python train.py --init_std_o=0.00569 --init_std_up=0.0227 --lr=0.00224 --steps=4771 --dataset="wikipedia_en"
Each number is 128 + 32 x the weight over its row's rms, rounded and kept within 0 to 255. Layers, rows and columns count from 0. Numbers have three digits each. The size before them is the row's rms in percent of the matrix's.

# layer 2 MLP up, 3072x768, rms 0.0921, rows 2915-2948, columns 96-191
096:154103125148123153179138169115126077138162131096153154172050119183118127124042129162068103080130113146118149118116115120153124108069127124081155035112102137121072122156150081153103122128064108123091167137141120137160144145151121168099175109187133148225077123117164107180097096084111138137
096:134182135171158137107109111083122156089134125163114088117107115117140100113133129187121109116138127171119139148195110137097156113101109172115099131119169086186163078115096114117144159082133099148135138059129116107130100166145067152155107120157133141167172080107137117078111090066175105064
117:086132125162183128174109125104129105124116107088141151139106154087139140172128083152104136146085098086137069137080062142155177100100108181115146122095198147103123113118176149128098104117146127174082153135107127072108166066130102151076159154145123089107148079116111103152102198080126111109
097:159147162096112058044135084113134114106184122167171155085142099100091182155102095115190127122118079130117152130134140117145133129171145102163104082166095118135169087100163074118152105117133145176133135111150141183125127129186132135132136082099124106100156087100107105126123108147225062117
103:144077099135081151106117109142120122119067089110168086192155131158177128175153204112138144102157116077139136141169109126139133179082135162170186077139079125160070144121144183140094128087108152163083139078118136121105084041107142112104152131118132133166125108099151173163163080120137116128
082:108132134154064120151104131138161041144131063136114138074133164124146191127058081128120081094143119130136144060078092093164143143154145153085144175072147112117108076097118143090060153111086153192068085129116103170130090170099075070139058097135161166197147134033120173084112153118110078122
101:148143185149140118072094129099138159092185234095102140152142147158136089136111112130064116111133123151106092139177122127137094134088117135112178095134091113160122113123122101204066114195151149105197133103137171168141135148099121129114171109136102174124143127185079119178113110205141144134
097:166115084101139163142165128126082099119117141137093122132114148068103164174109130112120149123195087148076144090082112150049081173124084165103138112134177114102147086096135164140150122175166125126142122079140050167162130099162136149107131070123102135095123137145101117101154143115150097140
115:095118098109127064192119158128071147110185119154147146115182131101119134116156169100076180052178166147125102136133105054111153059081156082174136095112160171159153151099154043137149144096152085142137061133141148098151101111152144161180077144132071122121101155143104110114123079132182096124
101:120114131135163114177121154136140118120100113125138165116129124090059124076106124159134128122183101154013183108141117045167125087117182107096127069085166156104113121123174154172143090126169163134155136135146105133129218166154161094113140123147144043139136113104143136150121093149094114110
100:117101098142146123153108124092150113132140107114134098121145112115119135144146202096137157067098081144081143142128116114108116111155111108161118130166155142145137114113160121165128114083149094148101077107180130145086157112168138137076115155102173091086208160134137149132118135175129166125
091:106104111140125148125205168143165085084133172147140127185088111132147165106118125106075093149163069117169135134163078145109092100074133110139170074180100146126170188121163113051077146118178126091183129125093159174094078148168085128123132174141159118128095115099155104139162106098087127100
093:090170140175150155097142145142117091111141103209146114138162127137086137122123083136122068149122147179185142100190166136132161128108151057153159124132141064159110144140116098175043075170124141084113126136131123131105149080129089155078157155103122134130168080120177146126151164143076137154
122:113118127120198180127201104110108072117117158028107135107098177114155122173157129113090083174128118048156078106156063168109029146140182108118131151121123136128139155168066151153162141172164160164163134193168117130111193153158137124140127096102137164115148120096095109144159129108107128169
113:129134130147122097133154140124122095153122118111096152095093120101089100109118160149122155165130163103110126126130183089073112072167090164118134149147145154149172114133121082064137141139106107161143123136110095085068201118129145103062151170141080178166154142181079118109137115165135109144
086:186102167109106082128052094160102128151138150133130147132146117091113138098107098135134131143018120113123087064194091176127130189157140113128153093109163149143131119162155155199136139161051101073087069112120094101141133120121181129111117155157109073098136096100133165104160111135102119069
104:136070186118122155158120092158108112134132102111088104073129130091159121077117113085106119139162142148143162122117141143081111104167212125137112134084143162136133087149093116164138138171126118149194174081129049156131094119094094120124144168152139157073082142132118126114115167207148136156
100:124114147131124167186093119160127154107116086151126104147165092123079171176142134125092126112083154171150099119152145113084087100135123138126106094151119090120151132139081126189117122111145175152190136137091133125119063140131103152139151144141165064141181082060112124135167199113074102098
105:116118167068104120159133145150093138137153120140067129149126120138116109133133141118111094152156156146105161142123128143209119075154166122130161120086092132150090137114122106122145175141072090129164130127146090114140137109111145152118092111092080123137136093127093177026117093035204154131
100:093109117196141140114112159108146159130056125142044144179132089142118122161078180133151114164119134090170113110158143154101088164133095144089109088157111090094106127136098127111152165139086113077123082074106070117114165120105123153170111106128125137134112131119126095150090127146128145105
096:094100138168145105114133127097171154044153124082123211177130154066118139083145103173189139122103095155077177102162092110087142143136105069094188106156172132118118146145084126180120111090111143122099139142112144117132108131135153134102125089149127154108119138107122106138196139138161070118
089:053115107118153143144146107082124140127099137187121158111148130096141115116139150078202137180105158092056141115137112092097107047117091081142136079130210124129096134124163086098170162116106140102173087141121116173130085120160127159153150103118086209168135115090126156100107080073154112121
098:086147195100102145164160108124167142191121105113150176089138165116106142195085085118082151154155091111056115117083117154155133155102138126092126107150132102128115122104118133096093160108149183135130134147137174081104086155167123118108113109110157131173126092118133111190091090104157161151
100:170102157082127121150119126096179176141121167121133158084202118121180140050126111096096070158154198081092118165130094130139100104147105129141079151135071212179138132121138127126163089125145094181104148142120108159159137095140148112138113178161122151089099155142092181075163133106112128086
094:141153110131135103185144104135143090128127147171179068135129147179112133128179124155108139130205152190125126107134165073135124093125103164119101126140148087136115103107179114101084160180080131140122116168105161118142078140167123184178097103165110058104149089101152131099148105120105134116
095:131078138131129208176143100168199142180134091175175136150090103131106071112131086161132167095148194111121126116126072144205134106138083147108108119113080147116119148144124118078126135146072161172167111123111131135134157156136201117154140107064097170166161137127133097132101137142117097100
091:088098174109067082067105109125167168164209169145173204134135175176087140143079102136119111129110131184207131113094102125125135117156130070170084102192152111106147172125118181127173170106106137187122120133166142139119099153132156109138144137158066103096121114155095170130137060156106134140
095:135107181161163086092124130072140116147107132105097128108165137095172091136106145159144123071167102140067115124165079128114105118135158189171122137161103094134121125106120120153146124092127154071117126123111113106122155064143142175090137116152117136115102144141134164129173128154138172151
108:161128105105127143168140128176115127214090116086111123108225119149164068127095086127094116158071107109125067097101146174088168127119146171118126110107097175104110122135214118134128139173120085099089157126159122143144159141105148114119106147057128139185169103131151203128176115073168123170
111:172110167160105059137176183109185141118146122123065126104138070115088079140114104134161122096079120092083155138108115089125138210126154089118080146134088108155129093180145151199132152099132149183170133094154121139132163150105163108108148116154102173091145112102134170131138085138146051097
101:128096097140120055080083159095098140080123154124121113102119101094093172178136178115070146076062139107124139095059169162162121108094166107075166103108164117155107145135130094174130152135072087127150170138124145161123109085150101103073081188093120067092091117092132153084158101143183041073
100:082136101141195113135106189092094190035245129119111139123131133097138164095181124162129160131077178136144090132109135161164127141128079154117132146157125106124092145121132130095122100112126082126110180090164119145055101160114092166148143151162129124168149095137144125134123151186135139114
105:117110098153160102139112125144030160172086182195123131147116113152101173155148141156179174152131130177166092145119145116147109150133122105149162129126169156118147137121113097178105117133117147119143076131098108137123077153104112079087152139097151129121105091075154160126102086095187112083
090:129123140155050065087138219131143119143136166150131143104108137110059114137112139113143075185105160136108090101102090155115103143097132128198087158129146132118071140136134117173106140113133156086155077116133150071104093127112162206094132208150113155196167121105100135106086123172144105099
# layer 2 MLP down (transposed), 3072x768, rms 0.0919, rows 2915-2948, columns 96-191
100:146166117144123153155145151176138128183086098178109092159103113080133122146109101161104075173098092195177195099122159095109078138116151111199097127069091117150134167090115086148148146130058138117124148120216132129111113127151067116084092119124100110138098068091144142134163083173122184176
094:160195151109187101121151135087189133137159160198131084135150139094128168136138148110204156139103165152156189153176141193128154102074102082143150088104142111127089100169157158134176163138119107093075160118086141083129124132108139144119074145135151164114176131093120183148067083120135123142
104:036105116120074155121127150103186136153135203081108131134131183113125126145137063132125109127097156155095125130143125103146137115094106161123085154112117126154097121119118108106156169103119091172164146144161061141132127134175104174079084119164165037130122097126153102152163085150116042129
100:077106131077140144070109098129102177080100145103154103185065170140186172117089127178102151088077119156158176122145148074131156102138093145125151084147140201186133178134137100153144163145120113162136132077152102197104081137070072125099137176129144149174132108127158142115147129052137170131
102:076097167049152094117085149136174139117110147084140106128178150106139162104087105133156102149107113128089144145160113126146073134126124126088148091128119097096121081112091135171121147118144101143124106055111146158125113150150130151098107146145156180134107133147102112118121123061141141180
089:130103154078120128144152172102154096183167105156165130158129055157158172157163091151140125169169164098212138075107171092076104115121111149142147159166125136136092132121152094087161065076128125096163129135180186101083066109111122133128159095108072152130179090104134077083155134126141083130
101:116117136149101131158119170188163119188088101129118122130131165217193174118095220101162139112092100136071107152163118096161174103170112122198204141087119081134126076118135145104120134158149157135157180122109164148099099099068152187128128118091227127059138125147106105156112063087127127079
097:151154121145063105092109104158154159122146112167206151096163125139170196127108144107095172157145127094147079099118160118190119124132125064135160107192066147139169081152119098101166119134120120108079152112086123106145109159103151076098119052144189099091076166134118105153119120106116094122
106:131190117147188156129131103137088208213128087142181092118134094130107128082096107138153140106154133083138121075110158075103140138139135179134141139133117117063137160110094116165155156146122145089156119088121140081150124142140145102185090153145139135134115111158104152095130097184113089095
098:104111109115175097113129120115133124153103147188087114131116119159109120127140141125096158133130136134101147131105104162034124079094118107136160149137147096111113069213120149143180142157193168069149104153104105151092117151148208144155159111135198119156151114146115138116192131100107094138
101:146108144114115174162129118139133125180102115181149135150125094149072183091124132121126160145111077116108107154171119112163148043095156142130096148141120115113118166120095145154103112123155085110175128165187143085148130150116136168146125072060172107173165189175121168097154072136085128087
098:160083118112087103148130100071142141083152142100174195155135083124135168081151106153063107186186115113131138156111180114054098113119139039158092053132130126149080156156126122178148152093102113150177113123171146188158146137144090165155131140092136079119099155149091144162172115126093118123
095:128122128179127149112160070179090126085119019137163113115193163122124136103131109166150110109146158139123132123127135120139159164171105156127169070181131098104173088131099143206119118123095070115147123114171170087110178164098105136102120116105188071133083094163151071128190171119113120179
118:150078098087137116143132108128116171117145151080154123046136158131066084155077156105114136147171089102168143116170098103168128154179153111100128133143130139133124140157142070157127098156117100086082185163094099092086128074128136124150084138202113134135183122142132101135168109066128132122
106:173149123073142093168165100144173154155106189124140138173095093127111095126112126092105155084142146089118166103096139087144141114202127186092176132195141184118084148089151133165098141096127110106109122115111123135175122144127085114135167155105074091149207115173116124096103170163131081151
095:165103113113139160081093091144192165123159154168166067136161090119139091129102047082084130117116117161141099150140099143158044167146111137109114078128122115109132112195130121119110122091093152124083108161192120109096154153136140131095115138143079146119095141140135138180165122116150117142
105:126104099075112204147111134171126076165149111125133106174113099170085108118071111113134125126130090125158088095154087140137140125123174081200176130182106128131171207102115111164138158127137119133126112083124102119121057104119123091075178136102108181170124132124102127133165114137141121122
103:147102103121112100168116122158089099118106085177155111141114084132150183129086129091178101169076084166058143133167147157105148152112132094077109106141124157117133189168168151128102165096171056184111238149136123106151088096116163120130126160109101096112183102140101153160105154140131098120
104:097206119174107141148107150136078103153133187127142114137146152123125207116141116136164165107120118151107123102145121178113120140114162178154132107147122088130136121111091127140132104058149081143119134117102072148159150122136146103183172180109114152080132075102137132153105111154156171109
092:125076133108126151109118106122142131116137090139195112105118115134150126067162133136142113121163119140137126176114095107112171162148136113126091137086130144199128130177133208119120105160136121151133158111098151158117174130081111159108135159174154154113105105107091134137109136075059115182
094:171136102191173139150189136179155115100085142131171137092152136099149195163106111125111155078138087192079100161109122153146125189114060149124152144016127122107138175150105161146157100148099129097151158112110101109178142132084128107126132148038121077159112084091112116144153090140143145134
094:134136106099082165146125179137124161071120146142117143092094156112142130131144161083146108111129086118067117117097138155146190171154100149171103141123165101148129081097187162096153106106116120116119182145128123116150151196114128081158126125155150142149072142122122122034144116153145059154
098:139172212151101108097080143120084095169132162157096164180178118121121112129213139116141203085133082108097113146118103068111117138088118119115113082147116076150144107176193117169129158173131144142111126139124090177172082180136123096146150136118115058128100122078119143149151097129045093112
097:138142092127100127175157144168100085122155135160088143074090171149171137153132108135123071132076180078165132143150129168176074071164154160101112171156141069125095157122144144173137134131080124084179068190139096106116116177092149096164043141150164099148114111130158101176077100208120164108
099:149141157103157085182169117165120076172151141135099129111131129204043176120138070165196130165127098121101139152127123130121120130157077114088144138059134163118139158118090152135112090168124118184161117096096152110123124101120079122107116125122158140165136183138157105123147147129095158161
092:096160083131176117111141129165142102196159093134107115080130110089141089119109097182144118166128143162169163120150080119137169159130162078099154171109117171157170075032079102176130118150094076026136103112115127131138082120120174127052118190160157119166123139119120076105174134132134113136
091:131105103162151096210142134133190128097092192155135089090062095119107132123130124123180141108157130165123103110207076085074189101127113106071117160153151090135146092128170143108094142139135167144092141139097047087162156156098096105094088086131160119167189097137175134180113141190140145076
101:126147188135158112116112134127104133089119153062165148162159168079162051137101097137086114117134169122140124070120136182125126211126157158123136106112070103113111134108163116058116124115173066106114126104216158095210104123094189195123088165053057221058094184166139135130181170189139141179
111:178141143184123150178172144171149105156172074123126171116148138184116144099089120091098122103085080120141082113177142136139160116089164079123123149133112195122152111144176145165139142058136093127109171196118177062146171132165177145177119138128085116174141193116146160116123188143179139117
111:147125114198092083094168193118123118106159122166086111103155121125099101134123074136138038144114163056097137143092115063124115187171188090138113127124163070118153119094199122121183151107125168133175112094129088136134198150117205077125119115157150199088159171095174157106116088149128064081
102:150079089172113165087138065081096122209139072135136097152130093142111096129131106143160096139181094143152159141111136096145104125137161155191157116051096130099181162159107089099131140127109124137184147081142106050201139162112199138149159123093106180136116147153099161073117131109075165189
099:165141165152172095150124130110113182171140156162074123104113080170109076102111146139171122176104158112082150181141170141179105191136127144147172097094099154133106165096134165169166160156124124154169123147115091085119135142113162172120076108111090121090136132127130223135155115172123134118
109:127126142168111144117132092091102150125160111142164138090188054174141128124133130125141090098128145090148056176090126127123167185087140168141182117167110155188125132147116099135148124099132167166131147114202161121120130122102136084114168147158131079142148100063134134182173131122127128144
093:073109136098155105127146198162168130111124111093126123114164122159145141123076131068126139147164157123093086091127108150133108072146102108081128102070154121147131134139133104166135125180099087105164134160097126100210100110171156112090134083153111128111171140102110116115102084081157073107